python train.py --num_hidden_layers=9 --hidden_size=384 --num_attention_heads=3 --num_key_value_heads=3 --head_dim=128 --intermediate_size=1536 --vocab_size=8192 --hidden_act="tanh_gelu" --norm="layernorm" --norm_place="pre" --norm_eps=1e-05 --positions="learned" --qk_norm=false --attn_scale=0.0884 --bias="qkv" --tie_word_embeddings=true --parallel_block=false --init="normal" --init_std_qkv=0.0144 --init_std_o=0.0034 --init_std_up=0.0144 --init_std_down=0.0034 --init_out_by_depth=true --optimizer="soap_variant" --learning_rate=0.00511 --beta1=0.95 --beta2=0.95 --weight_decay=0.07 --lr_head=0.00855 --max_grad_norm=0.5 --warmup_steps=200 --schedule="wsd" --decay_fraction=0.578 --decay_shape="linear" --final_lr_fraction=0.0 --batch_tokens=262144 --max_seq_len=512 --doc_mask=true --train_tokens=933000000 --max_steps=3560 --dataset="wikipedia_en"
Each number is 128 + 32 x the weight over its row's rms, rounded and kept within 0 to 255. Layers, rows and columns count from 0. The size above them is the row's rms in percent of the matrix's.

# layer 2 attention query, 384x384, rms 0.125, rows 36-71, columns 0-95
size [ 71  69  80  77  73  85  68  65  72  72  76  66  68  71  79  74  74  73  73  67  74  78  70  68  72  70  71  70  71  71  72  69  71  75  71  63]
[[147 157 102 145 131 143 161  80 141 129 199 177  80 115 151  60 172 133 116  90 105 108 133 101  69 127 146 102 110 157 109 122 149 131 114 129 116 131  58 168 116  82 108 121  41 161 113 110 131 158 145 142 150 125 124 140 136  99 124 134 138 165  92 114 110  86  91  98 112  88 133 163 135 198  98 114 193 139  65 109 112 150 149 131 153 160 249  94 117 105 170 181 150 152 133  61]
 [137 210 154 144 118 159 132 183 155 121 177 103 150 163 163 134 127 113 121  17 151 129  89 106  73 109 129 121 156 146 218 127 169 166 144 191  90 154  94 178 101 181 111 127  81  86 135  72 122 149  77 140 136 106 112 123  95 145 172  77 152 113 156  87 146 137 156 129 184 177 118 177 107 143  91 110 167 113 110 147 160 102 150 125 107 130 122 159  83 119 158 141 117 119 144 165]
 [138 183 131  44 135 165 109 139 155 128 117  79 136  93 111 176 106 128 160  53 180 146 118 175  98  96  85  84 181 196 171  98 106 125 142 183 114 132 200  94 147 149 136 122  85 132 118 160 131 159 126 146 154 146 131 130  88 147 125 111 152 144  62 120 130 126 122 142 119 121 125 129 131 120  31 174 131 130 111 138 122 126 134 108 146 153 104 107 177 146 123 128  95 110 103 155]
 [ 98 101 130  99 118  79 153 103 165 152 194 108  98 107  45 167 205 102 145 110 101 128 101 152 135 150 132 150 120 149 104  94 136 127  57 169 152 161 155 110 132 153 143 155 116 182 148  83 121 125  71  98 138 122 140 137 139 141 143  97 136 136 137 151 116 161 149 141 148 128 146 153 184 154 136 108 130 124 142 153 104 126  98 106  85 161 122 174 156  97  96  73  88 148 128 121]
 [115 146 115 145 155 138 157 131 174 135 133 123 142 132 125  85 216 173 162 108  94 112 125 132 126 109 169 132  91 129 100 161 191 148 129  89  98 133 119 138 119  10 143 176 114 205 123 128  81 167 191 122  62 127  98 148 214 167 140  35 158 125 107 211 149 123 157 137  96 141 119 121 124 114  78 115 128 116 180  96 161  83 135 187  97 152  79  84 164 129 107  97 133 159 158 153]
 [ 92 105 143 101  86 170 107 118 187 179 156 134 156  94 140 133 119  54 191 255 142  88 147 155 105 172 143 145 177 100 108 165  97  90  87 156 169 109 151 130 109 143 103 151 153 135 142 183 111 105 133 111 106  52 171 168 100 170 106 136 124 155  72 129 114 144 132 166 178 154 139 126  75 143 153 128 103  81 117 182 117 132 180 185 138 125 152 153 130  95  99 151 118 170 175 142]
 [ 32  92 129  76 109 105  87 123 171 124 184 170 120 108 150 157 173  92  69 108  90 103  98 115 105  68 125 182 121  65  55 128 100  96  74 114 164 129 168  93 135 135 156 121 135 189 106 106  92  83  84 163 138 137 197 176 137 156 124 153 140 149  89 145 163 109 124 128 108 135 151 130 150 166 113 141 149 114 148 139 104 150 140 131 122 163 123 110 161  77  80 143  80 111 169  97]
 [207 112 153 133 109 149 121 103 117 175 181 143  81 102 148 130 136 104  99 130  95 179 123 113 131 108 155 106 175 117 109 103 124 131 127 109 138 149 143  95 123 150 127 139 152 129 117 105  99  79 123 133  96 138 112 145 132 122  96 148 112 106 145  75 158 137 132 109 183 157 201  69 124 163 191 163 129 150 134  94  98 102 115  99 114 119 135 154 148 116 157  49 135 147 218 139]
 [109 111  25 164  87  93 184  63 170 169 108 107 203 106 111  90 172 164 136 124 110 121 103  98 129 148 122 179 124 113 130 146 147 134 165 143 101 160 123 107 124 114 101 148 130  80 122 104  33 138 106 132 136 139 142 133 130 105 118 141 106 146 127 142 111 110  91 182 209  43 164  47 124 161 115 140 146 112 100 117 127 140 143 116  91 173 149 112 116  84  71  97 101 105 146 131]
 [ 74 179 148 141 154 165  76 164 113 157 163 132 140  87 129 205 168 143 121  91 142 167 146 110 128  86 128 162 100 201 155 160 112 153 181 195  95 171 160 109 193 146 122  85 141 190  98  46 122 123 110 104 122 121 161 137  85  98 129  61 171  92 147  81 153 144 153 144 114 131 139 160  88  84 109 160 161 109  87 159 113 133 111 191  70 168 144 156 145 152 135 175 124 156 150 141]
 [ 77 141 106 132 173 108 156 121  83  88  78 159 166 104 123 159 135 110 121 124 141 148 155  94 155 123 150 123 110 161 138 174 137 145 132 145 142  73 122 135 147 119 110  84 147 124 171  99  85 159  73 149 135 174 135 184 130 140 124 118 158 122 156 114 133 169 151 184 138  95 132 133  41 168 192  93 137 130 209 168 117 176 165 124 107 176 158 128 165 153 160 183 105 136 145 117]
 [139 127 157 130  60 138 132 120 154  99  99 100 104 114 147 105 104 125 161 123 186 140 110 166 127 125  54 120  98 149 135  79  94 136 116 143 154 143 100 164  97 129 120 127 136 165 159 162 173  84 246 109 137  90 137 154 133 101 146 109 143 113  68 142 169  96 165  96 151 179  54 138 114 100  72 108 142 126  97  98 106 151 131 140 159 112 125 130 176 184 157 165  77 177 138 132]
 [126 108 113 118 125  71 108  77  42 161 103 106 168 138 181 138 124 149 113 152  45 129  94  71 145 191 137 172 108 131 148 155 129 107 142 174 138  83 164  65 108 157 180 132 166 150  97  94  68 120 102 165 151 141 104 112 106 104 134  68 163 119 148 157 144 132 119 101 139 149 125 158 154 112  95  78 149 108 117  66 146 103 112 111 157 139 164  54 190 115 103 118  73 120 104 137]
 [ 92 125 172 120 119 156  95 121 152  92 103 205 131 105 150 100  70 118 141 127  45  90 138 145  98 170  23 144  83 138 155 129 115 153  90 125 137 146 105 148  73 169 138 146 148  85 138 151 134  78  54  90 103 102 177 227 123  81 154 177 152  87 100 140 107 123  88 161 117  74 127 143 119 175 111 150  87  85 106 117  94 128 149 138  36 132  97 123 166 116 149 124 108 142  89 100]
 [171 130 141 108  69 133  97 137 100  77 184 156 104 195 152 118  76 116 128 138 148 163 128 109 162 151 118 144  97 127 139 122 175 166 137 124 181 136 147 108 108 153 101  87 178 145 142 111 108  32 141 103 148 161 146 151  92 107 152 130 111 120 146 101 130 106 113 131  31 128 124 138 211 108  72 178 154 106 124 101 114 128 173 139 121 121 149  78 105 143 170  68 140 130  88 134]
 [ 94  70 129 160 150 177 141 182  72  79 158 147 173 106 135 133 132 143 131 110  83 123 139 142  88 180  83 105 104 149  98 123 135  77  40 157 157 118 125 156 132 120  97  61 170 128 149 168 122  49 138 134  87 150 158 175  96 112 116 175 145  75 140 145 132 175 154 126 134 144 175 132  70  88 159 111 125  81 183 147 107 192 116 107 115 160 160 126  84 156 190  96 109 135 125 186]
 [188 197 118  83 136 121 153 127 111 128 160  99 110 189  77 202  58 141 134  88  93 178 127 173 172 116 114 100 189 117 145 142 133 189 150  72 136 141 144 122 153  94  77 144 161 123 127 143 126 145  65  95 130 185 143  91 133 142 194  81 191 118 133 148 112  85 141 134 153 119  94 166 156 116 146  82 162 194 105 117 151 122 124 113  78  97 189 101 115 129 176 106 129  50 129 130]
 [163  82 110  85 169 151 134 145 146 102  70 167 150  77 112 209 112 134 141 100 123 162 124 180 117 137 137 182 158  92 158 138 142 159  67 162 105  82 197 153  99 110 154 132 109 145 169 133  82 106 113 118 117 164 137 158 146 156 150 204 185 121 107 112 123 120 127 165 146 102 100 110  66 202 124 133 107 140 110 114 141 104 194  87 102 112 114 201 145 115  66  92 104 156 132 215]
 [ 30 127 113 118 147 104 120 107 140 158  65 102 151 111 159 105 106 148 104 213 137 157 157 102 155 154 110 144 135 137 163 141  98 115 113 156 145  94 135  76 120 151 147 116 148 176 123 185  90 142  80 133 108 154 130 111 133 187  97 163  97  64 144 109  90 139 143 158 164 157 151 112 166  97 125 137 132 158 174 117 124 155 150 157  66  84 204 154 151 135 120 183 149 167 123 118]
 [145 130 142 148 105 116 126 153  92 131 156 132 146 124 136 174 121 127 124 109 111 106 130 138 139 148 158 122 113 128 133 115 145 176 177 156 110 137 132 115 129 166 140 122 120  91 156 112 103 167 111 191 172 113  90  81 160  94 143 112 124  90 177 162 174 176 149  49 113  52 137  78 122 124 136 165 157 134 117 132 150 112 193 121 132  94  98  46 136 121 145 113 154  83 120  87]
 [146 157 103  78  71 154  93 108 127 176 100 138 131  93 138 151 117 108 105 113 154 158 129 175  64  92 109  98  81 192 129 160 163 130  89 109  92 173 110 131 182 123  97 110 154 187 119 186 135  96 127 102 190 149 183 158 132 146  41 104  99 151 126 176  98 128 161 206 169 142  97 130 119 148 152 130 115 132 137  98  97 173 197 102  86 119 147 131 161  98 107 172 127 176 124 155]
 [ 86 119 176 147 118  86  88 132 135 127 110 114 155 117 120 143 173  42 114 167 133 135  81 112 119  82  86 140  91 142 104 123 119 126 125 157 119 160 173 153 146 146 140  78  57 171 169 174  45  96 150 168 107  99 131 111 152 118 117 155 108 128  81 177 172 173 112 179 140  98 101  96  98 160 149 128 165  86 134 133 167 132 137 167 116 132 139 158 135 129 136  92 152 117 147 141]
 [122 109 107 180  63 201 164 157 109 122 150 123 114 121 142  52 127 135 139 159 138 150  87 163 141 173 105 121  92 139 116 127 110  71 156 158  89 124 118 147  80  81 111 159  72 141 158 116  92 162  91 124 145  95 151 111 166 108 136 143 149 200 100 143 136 104 109 109 121  96  94 166  99 166 126 117 139  43 103 110 128  85 119 185 157 121 111 162 131 191 142 128 124  77 157 112]
 [120 173  85  90  90 189 167 128 127 141 108 147  83  53 171 122 151 215 144 124 112 140 109 161  86 130  78 132 129 113 172 118 185 149 155 132 174 135  85 118 133 132  38 122  75 130 121 133  95 120 155 127 152  97  79 101 135  81 136  86 127 150 170 136  99  85 145 211 117 142  94 116 121 125 112 138 144 137 126 108 154 129 152 175 109  77 165  96 145 144 132 138 160  99 128 131]
 [130 182 123  72  81 137 148 139 146  85 142 123 195 126 151 103 133 113 109 138 112 167 156 131 162 172 154 197  95 145 127  78  59 168  80  91 136 127  84 113 128 101 108 162 117 105 139 140 134  84 200 121 101 105 131 131 137 176  95 171 145 113 119 115 127  59 126 152  82 118 107 105 133 183 120 129 124 186 156  80  90  86 115 207  95 104 131 167 122 150 130 147 131  95 102 173]
 [ 73 163 125  67 153 109 105 116 124 162 120 129 122 154 157 140 141 156 135  57 140  92 144  94 163  91 158 165 138 147 121 141 148 101  96  72 152 159 107 119 141 135 125 130 133 145 136 123 165  91 177 156 126 150  76 145 142 148  41 138 113 147 105 100 119 149 124 164  83 101 160  98 137 166 126 115 114 152 171 154 141 110 111 111  95 110 134 140  96 164 122 100  95 140 132 185]
 [ 86 104 127 111 147 136 115 173  83 150 129 165 118 138  96 130 134 113 137 184 165 137 102 186 176 129 125 101 119 148 121 167 134 120 162 142 147 156 157 147  93 157  57 115 141 171  91 104 168 113  98 113 107 104 137 132 110 128 103 126  98  99 142 114 132  98  37 187 189 103 176  98 111 144 105  91 142 123 133 124 120 140 123 154 138 145 124  73 121 120 122 125 117 149 172 157]
 [112  94  83 139 170 121 130 113 132 141 108  97 124 141 139 173  95 116 103 120 119 141  76 194  68 148 130  57 127 103 129 126 144 103  91  81  72  56 120 178 119 127 116 132 124 153 185 163 142 119 147 104 118 111 134 135 158 156 127 163 129 137 107  80 153 126 151 142 156 113 151 155  75 143  80  87 138  83 122 154 189 107  82  68 119 112 224 119 118 115 128 121 113 167 168 133]
 [ 96 171 165 140  96 155 148 110 137 148 103 176 166 122 148  79  36 157 199  72  68  93 150 153 139  95 154 121 145 123 101 189  81  92 115 126 111 155 164 122 169 101 149  94  92 115 118 118  82 191  77 148 201 135  84 128  88  96 149 118 136 132  99 136 132 121 126  95 169 105  88 146 116  93 160 164 148  32 102 172 171 142 174 118 192 152  92 111 144 158  91 127 128 137 160  93]
 [169  73 118 119 164 132 116 109  73 118 103 105 117  98 161 138 120 105 103 196   6 141 110 142 226 149 100 117  83 140 176 156 147 131 132 118 129 165 122 148 113 154 172 148 162 139 111 125 123  71 161 146 116 129 140 165 126 190 101 144  79 129 159 115 126 121 150 138 151  98  96 111 146 119 109 123 145 112 178  58  94 179 136 121 149 112 190  90 164  73 144 104 128 130 158 167]
 [ 46 164  93 120 135 149  67 179 144 158 203  57 139 133 148 115 181 137 146 106  97 150 140 140 135 137 193 133 116 118  81 154 121 126 119 145 145 107 128 153  97 131 136  99 148 129 140 127 128 193 111 144 115 164 106 157  79 121  78 120 157 116 100 125 121  73 131 144 122  37 125 136 137  77  87 176 151  34 135 131 153  99  88 159 142 131 150 114 158 177  68  88  52 138 117 127]
 [108 193  82 135 130 182 138 144 108 200  89 136 179 102 129 198 100 123 147 191 157 137 129 127 167 157 109 128  90 139 109 146  77 135 120  84 106 152 114 110 175  64 103 114 109 142 163 136 146 173 132 115 122 173 113 161  68  73 149  92 109 155 137 142 121 103  88 136  77 204 154 202 172 123 184 168 143 187 191  99  74 155 139 166 174 151 117 108 128 166 134 169 103  98 100 117]
 [176 146  86 159 146 111 104 129 137  87 141 150  53 134 145  76 112 100 116 105 127 152 140 106 115 151  78 173 119 152 140 125 121 189 118 111 174 151 100 116 107 181 126 127 159 125 102 132 142  72  80 141 128 164 109 137 119  83 164 120 168 151 122  87 114 104 162 128  97  86 122 140 127 126  93 133 130 114 130 150 175  66 186 150 140 143  99 104 132 148 151 149 179 120 129  98]
 [136  96  80 127 123 128 146 103  95 120 121 139 155  85 129 147 179 138  52  89  55 142 118  93  97 111 155  89  73 114  79 145 104 108 137  95 114  56  37 143 146  94 125 134 108 105 114 132  84 121 108 131 124 109 126 134 102 137 127 125 162 128 202 122  97 116  91 100 131 118 121 168 148 113  64  64 107 135  98 117  94 134  71 131 109 130 120 103 131 130 161 100 122  79 156 113]
 [197  96 100  74 129  98 177 170 109 140 140 129 133 118 126 102 106 152 153 103 155 154 153  78  87  63 198  87 106 145 136 166 152 105 128 171 137 131  95  76 161 139 122  96 150 109 154 100 142 155  92 117 164 103  86 137 130 137 177 111 120 113 187 131 142 123 145 145 113  86  97 147 135 146 140 108 128 169  52 135 103 105 139 187 140 140 168 113  97 113  85 129 180  97  63  50]
 [175 163  83 149 139 169 114  98 103  78 150  95 129 126 199 168  97  98 198 158  78 154 131 133 102 134 171 111 118 189 102 135 135  56 111 150 104 184 142  79 142 168 155 136 220 145 115 129  92 108  79 159 114 108 131 177 105  39 158 178 153 145 112 100 145 161  87 132 130 143 108 162 158 155 113  92  78 140  98 103 131 145 231 160 142 131 114  79 149 110 111 104 116 137 148 135]]
# layer 2 attention key, 384x384, rms 0.116, rows 36-71, columns 0-95
size [ 81  68  88  88  80  81  74  74  82  77  78  69  78  77  83  78  80  79  79  80  87  91  78  76  85  75  85  72  78  79  77  76  73  83  78  71]
[[156 115 142 139 147 148 109 132 133 100 133  87 152 136 121 159 122 126 150 150 163 106 132 160 170  80 171 156 110 149  86 109 163 214 107 104 150 101 116 160 136 146 108 156 106  79 174 119 127 100 160 164  87 116 111 116 133 124 133 130 100  80 152 179 175  74  98 122 167 107 153 104 113  55 160 135 170  75  81  72 172 123 182  89 127  91 136 187 146 144  95  98 145 105 112 131]
 [113 130 148 141 156 135 138 115 120 171 149 105  92  55 106 175  89 131 145 223 104 144 120 165  72  84  77 143 106 136 145 111  89 145 121  77 163 105 202 117 183 144  63  80 185 137  71 178 205  98 133 114 156 172 102  62  92 132 108 189 131 164 141  94 137 141 132 110  99 176 108 106 137 152  98 117 110 118 142 108 153 180 131 112 140 112 127 130 138 136 131 143 118 146 114  99]
 [180  92 168 192 146 127 178  86 160 146  80 138 148 146 162 127 135 132  90 114 129 151 155 171 192 132 161 106 106 145 137 163 164 133 129 164 179 116 129 105 173 166 105 105 138 172 122 177 175 155 204  84  97 147 130 142 130 120 130 206 129 130 170 155 132 122 146 144 121 156 137 101 155 157  99  66 161 157 147 122 142 107 136 145 100 116 164 109 156 108 150 151 129 161 160 113]
 [ 83 124 122  71 120 120  82 179 136 173  81 167 103  98 128  97 142 106  81 150 122 140  91  85 126 155 104 124 161 121 214 196 109 108 162 120  88 123  99 163 119 106 129 138 144  69  79 134 124 112  75 116 145 132 142 130 155 157  56 130 143 134  64  84 102 134 134 167 134 125 133 167 104 150 173 178 128 130 158  85  89 141  91 173 129 162 142  86  75 137 182 182 127 118 126 151]
 [171 131 164 116 176 137 124 126  92 120  93 104 118 119 101 126  80  75 129 157 165 143 137 104  93 128 112 135 182 122 134 129  57 161 115 163 132  74 106 152 115 168  96  79  74 100 135 110 201 113 140 102 163  64 124  97  79  98 113 219 123 141  99 117 100 122 133 103 196 124  84 147 128 119 151 121 142 111  68 101  76 126 128 107 173 135 161 183 173 190 117 127 111  92  98 103]
 [122 102  74 110  87 177 133 112 138 140 144 139  78 161 109 146 136 126  86 102 156 164  99 125 191 136 137  85 107 121 165 106 102  85 136 156 192 123 193 109 168 129 118  79 119 167  82 111 226 175 170  69 122 143 137 160 145 161 147 174  75 107 171 157 157 130 161 123  88 189 143 117 121 208  77  94 136 149 141 143  94 176  97 134  60 142  94  96 116 146 201 134  97 171 168 168]
 [169 131  99 100 176 153 119 109 131 144 148 107 109 152 133 145 118 118 116 103 124  98 151 118 143  96 150  95 159 118 172 109 165 134 115 146 127  71 153  92 149 128 122 138 140 136 136 100 184 157 110 101 136 174 118 144 139 180 111 150  62  50 151 157  60  63 111 164  91 113 158  89  70 113 120  66 160 117 128 141 153 101  57 161 118 117 136 138 139 102 193 111 136 126 105 197]
 [135 158 110 156 157 133 104 158 177 149 146 124 142 128 130 125 161 181 177 216 122 149  98 133 111 125  87  73 145 150 170 151 130  71 123 170 148 154 162 151 114 132 122  82 241 151  82 195 200 187 142 113 101  80 144 130 129 133  96 161 115  98 136 173 108  87 153 122 130 156 116 153 153 124  70 110 179 122 124 122 143 158  87 166 103 115 102  95 127 199 130 102  96 183  78 144]
 [141  85 142 154 152  95 111  79 107 112 170 130  65 103  68 156  97  73  88 151  38 111 135 122 108 150 161 124 103 115 115  86 176 110 103 108 143 107  93 138 108 185 152 141 137 130 161 116 128 151 138 119 113 124 133 192 157  91 160 106 145  94  99 164 117 136 146  87  90 111 137 162  69  86 143 116  91 162 154 110  73 159 131  87 148  88 139 124 153 120 145 106 158 122 162 142]
 [143 112 172 147  97  88 209 132 121 123 136 125 169 173 126 104 130 103 207 149 155 131  78 118 113 109 156 112 116 115 173 109 118 127 116 119 120 107 144 114 110  74 173 143 183 147 104 177 112 129  82 172 147 158 112 138 124 177 134 179 103 152 125 159 165  62 106 163 109 134 128 154 119 155 128  99 129 160 194 139 140  94 101 145 113 111 162  99 121  73 166  57 159 114  45 122]
 [115 131 139 145 172 133 153 103 178 161 116  95 133 173 112 121 130 158 146  92  97 111 133 158 144 126 119 105 110 154 124 113 136  60 136  98 118 158 143  90 125 141 141 172 136 159 126 135 114 125 167  98 107 182 141 151 164 115 171 116  94  85  77 159 158  99  87 135 184 103 101 117 109 126 115 112 165 167 107 117 121 124 107  82 146 101 169 100 134  65 132  62 118 161 127 145]
 [215 160 126 133 120 194 172  96 133 170 130 150 131 109 151 127  95 195 122 117 166 161 124 139 134 136 126 132 159  97 134 158 141 130 114 142 164 143 140 126 139 153 169  87 102 128  59 141 175 194 124 107 134 114 112 111 148 150 134 202  87 153 173 155 114 114 124 109 105 120 117  65 136 173  91 123 143 165 157 159 124 133  95 146  79 132 143 124 138 148 146 124  62 118  86 186]
 [110 120 116 125 159 148 104 224 146 144 149  91 105 122 108 145 113  70 133 107 166 159 146 118 123 112 143  78 160 151 131 128 132 139 120  93  99 100  80 147  82 113  86 161 156 127 171 130 116  90 173 100 107 107 120 196  96 153  76 155 115 175 102 147 120 106 118 145 138 131 146 120 140 111 152 159 160 132 173 103 150 105 101 218 165 126 162 196  92 114 160 125 174 134 104 108]
 [136 169 139 150 143 139  89 127 105 115 129 130  97 157 102 134 216  83 124 162 144 145 120 199 148 141 120 110 169  80  82 142 124 150 109 124 187  82 146 164 214 133 148 169 136 158  77 130 185 149 163  76 119 106 143  83 137 169 159 182  95 158  99  73 145 122 159 165 121 203 108  95 125 114 147  57 153 150 108 168 176 121 121 167 133 117 155 183  72 156 119 149 106 170 129 135]
 [125 166 144 163 137 132 156 130 119  97 124 124 142  81 167 149 100 137 164 132  98  75 176 107 105  70 174 183 118 150  89 108 164 192 101 107  96  94 134 158 101 176 167 167 159 124 174 144  82 164 115 199 124 155 126  89 106 102 130  93 146 125 101  90 149 101  63 158 152 124 146 121 114  54 141 104 145  88  93 145 217 120 140 113 156 108 167 173 182 111  71 109 126 101 120 106]
 [120 134 184 106 133 142 136 113 181 124 141 113 142  98 159  53 117 133 123 156 114 109  96 133 161 124 167 128  48 131 177 123  89 145 135  95  78 125 137  85 148 106 144 138 171 136 100 116 132 173 153 120 115 113  48 114 187 154 116  90 149 176 113  82 112  94  91 129 115 125 118 114 117 159 100  86 128 177 168 132 134 126 156 163 153 121 134 118 160 154  42 144 197 177 144  52]
 [131 130 190 188 171  99 143 104 193  68 117 140 147 109 123 129 161 155 104 127 136  97 170 145 133 150 124 119 114 153  96 126 100 139 110 169  82 148  98 155 126 213 195 136 126  83 201 220 111 142 222 122 106 197 119  84 104 122 183 121 165  97 149  88 161 122 102 118 129  54 169  79  84 113 119 136 111  84 125 147 130 182 151 187 147 111 135 127 134 137  84  80 105 183 147  74]
 [ 58 172 124  99 144  70 106  95 103 163 158 117 165  72 157  47 182 152 152  82  90 138  83  78 136 131  92  26  97 137 139 131 104  58 155  93 126 147 154  90 106 150 143 111 134 131 121 138  85 185 127 104 152 118 110 120 155  64  77 120  70 113 113 127  85 114 162 107 155 125 149 136 172 146 122 130 146 168 107 212 119 148  89 116 165 132 123 127 112 133 162 119 116 133 155  98]
 [147 140 146 135 141 117  92 110 140 144 148 154  95 153 130 205 171 101 113 109 132 139 128 171 148 163 110 120  66 144  90 104 145 165 140 127 164 123 177 152 183 136 134  88 188 103 124 126 137 101 202 110 120 202 166 163  97 115 162 111 124 140 141 118 127  92 154 136 148 112  85 127 162 115 127 104 102 106 139 137 135  92 112  51 156 168 133 160 115 105 177  74 141 170 159 142]
 [123 173 109 187 136  90 101 151  80  73 138 136 168 111 123 115 140 218 161 172 124 131 165 116  90 101 173 162 100 135 106 142 163 155  56 110  46 107 115 178  91 142 140 170 158 101 154 136  88 107  96 191 115 135  96 113 149 106 104  76 172 134  98 120 105 113  91 150 165 119 162 163 126  59 151 138 108 107  52 133 136 129 149  33 179 111 106 183 105 144  61 135 141 116 136  90]
 [111 163 131 183 147 113 130 128 167 127 143 118  99  85 154 100 144 150 172 159 159 168 119  92 190 144 143  80 163 136 141 115 110  97 124 177 132 131 174 104 118 161 111  78 171 157 165  76 164 181 116 129  95 163 154 158  90 165 154 122  70  71 115  90 147 119  98 107 175  79 115 165 106 164 132 110  93 120 183 136 145 110  40 182 134 142 133 134 130 125 152  66  86 171 176 169]
 [ 71 136  76  60  96 162  90 164 133 182  68 154  87 149 119 122 105 106  87  89 172 167 140  72 134 151 127 129 193 119 179 153 146  85 112 114 123 115 128  52 146 100  67 121 164 151  82  89 193 124  75 106 103 134 180 170 140 202  55 150 109 129 123  58  95 135 110 141 124 156 137 154 123 166 127 138 122 185 142 133  82 133  68 146  97 161 126 126  66 107 182 138 122 161 136 190]
 [148  73  91  68 100 138  85 156 153 216 139 158 136 112  45 160 133  86 105  93 152 174 142 144 133 113 143 123 121 126 141  65  98  87 119 138 157 164 118 121 147  93 157  90  94 129  84 116 172 115 181  57 173 119 144 173 116 149  71 166  84 124 136 145  97 120 165 122 123 132 163 146 153 171 128 161 177 117 132  98  82 126 123 129  91 159 165  73 146 146 166 126 138 156  74 183]
 [137 140 158 180 179 118 134  99 123  95 157 110 137 124 133 142  87 139 127 144 164 106 173 160 152 117 172 144 131  97  70 126 135 129 114 153 124 136 170 134 128 112 134 179 116 126 194 179 120 136 142 111 130 130 188 112 164 164 141 137 119 158 109 131 128 180 126 114 143 110 148 100 119 135 120  77  76 125 140  92 120 110 125 109 182 186 142 104 121 118 139 145 114  84 147  74]
 [104 114  94 125 139 132  93 175 117 178 100 141  98 120 117 115  66  71  94  71 133 135  92  88  70 112  97 160 150 156 149 175 140  98 141  84  95 144  80 142 100 120 137 171  98 160 158 119 113 103  83 145 164 122 174 114 151 157  79 118 121 112 125 124 151 155 133 111 179 136 197 190 109 135 132 146 149 105  99 100  75 116 124 169 150 202 160 132  85 103 137 119 151 146 111 125]
 [123 136 169 147 112 168 136 115 164  92 127 152 168 147 174 141  88 138 108 140 127 134 165 154  78 142 149 129 154 116 127 108 139 131 139 167 155 102 123 173 152 101  88 122  61 171 179 138 148  93 111 135  92 122 148 126 142 130 159 150 128 104 151 157 127 124 116  64  96 154 113  93 156  98 171 151 126 108 124 116 114  87 123 143 127 138  95 127 157 111 102 137 135 102 119  67]
 [181 149 121  86 112 159 137  89 171  83 199  93  96 149 123 151  71 130 146 151  92 107 155 171 169  99 173 163 157 177 144 176 189 108  98 138 143 161 190 131 196 150 127 133 165 118 207 173 126 139 110  86 136 110 137 114  98 120 123 157 129 166 109 171 140 124 141 201 169 153 120 115 120  73 144 112 141 159 175 166 149  81 104 158  69 141 156 162 165 113 153 195 128 119  97 107]
 [ 79 181 135 136 202 112 141 154 141 109 118 115 107 135 113 120 149  96 132 113  90 120 177 114 151 125 153 178 118 138 110 163 123 185 109 110 128 170 119 117 119  84 121 193 103  67 157 158  85 127  93 153 136 140 153 132 121 154 139  93 200 109 125 198 150 122  64 130 153 101 147 126 114 137 107 134  82 105  94  79  98 140 104 214 145 119  81 166 125 149  85 126 120  91 202  42]
 [ 55 136 106 129 122 117 118 174 126 114 135 117 155  73 118  63  94 113  87 124 147  92 166  68 123 127 119 168 131 104 107 144 177 132  46  85  61 175  83 135  89 114 114 167 129  65 163 161 110 109  90 184 134 167 137  94 120 131 108  84 163 139  79 132 106 133  75 135 136  70 161 154 121  85 138 147 103 148 101 113 111 156 134 112 136 168  91 149 134 133  91 129 121 114 185 106]
 [ 99 190 154  92 131 127 141 134 120 111 123 161  94 124 132 111 151 113 114  74 148 102 156 173 116 148 161 124 153 152  92 128 134 192 165 102 168  93 118 153 148 155 134 231 122 134 186 143 125 138 128 114 125 115 148 151 123 173 156 119 137  73 135 116 168 116 130 144 109 169 178 124 106  65 139  68 159 150  94 158 145  70 146 153 135 171 158 142 145 165  85 108 157 142  96  77]
 [112 116 127 113 148 161 157 161  96 134  61 107 107 124 110 106 114  88 118 148 156 123 134  92 109  86 165  74 105 127 154 116 142 107 105 109  17 132 134 168  83  71 110 145 108 104 151 124  78 141  37 175 102 155 169 146 141 157 132 100 137 130  63 116 131 149 113 130  94 120 197 115 135  94 130 122 144 152 117 136 105 113 126 122 158 127  65 147 102 111 108 115 166  92 136 112]
 [133  95 143 126 129 127 114 123 161 146 193 131 166 152 146  66 166 154 145 125 157 111 133  76  80  82 158 143 101 131 188 113  90  51 123 171  71 148 144 108  92 140 158 135 116 134  41  75  90 112 133 123 138  48 141 123 178 193 101 154 171 117 102 111 156 115 177  56 168  84  93 107 127 155 119 102 135 108 131 166 141  70 130 106 137  94  96 115 173 136 149  99  94 174 134 165]
 [138 138 121 154 188 153 157 135 118  79 142 130 149 122 127 141 103 166 196 160  76  50 162 131  89 126 179 185 127 128 105 132 184 141 111  99 123  89 108 146  97 159 128 154 155 103 179 144  55 120  82 171 152 164 142 111  79 117 132 139 144 106 107 105 133 127  80 146 157 148 126 137 116 111 138 122 145 105  78 124 204 146 145  96 205  94 136 170 144 119  68 118 153  97  96  51]
 [156 129 158 143 221 113 129  94 177 150 100 167 119 136 134 109 151 170 135  76  95 182 163 132 123 166 162 199 151 154 195 163 160 155 178 165 161 142 111 129 145 198  76 149 111 157 150 136  70 145 183 140 127  93 189 124 171 181 167 198  94  79 101 100 160 158 178 117 110 185 167 151 132 106 102 184 122 175 206 107 130 126 135 128 170 197 181 117 124 154 185 139 136 120 129 125]
 [112 122 134 135 147 154  79 123  96 113 135 147 182 132 149 114  89 185 153 120  58  77 183 159 158 154  86 162  96 123 119 147 142 172 158 118  88 163  73  98 138 117 142 111 114 163 165 171  44  56 127 189 119 126 120  82 121 106  90 153 137 172 137  85 118 131 100 114 168  89 133 154  86  87 146 167 153 185 157  94 121 116  88   0 180 109 156 168 130 130 108 147 110 119 186 155]
 [107 190 134 115 113 149 127 199 126 144  96 144 116  77 111 121 111 118 177 147 164 154 129 140 132 145 173 148 134 135 136 136 183 171  53  70  95 135 146 162 111 118 141 132 158  86 145 119  34 120  78 157 106 136 136 148 126 154  80  76 136  62  84 148 125 156 135 150 135 105 154 169 133 107 148 138 141 140  88 139 151 169  77 108 145  96 139 157 111 136 111 161 146  82 143 112]]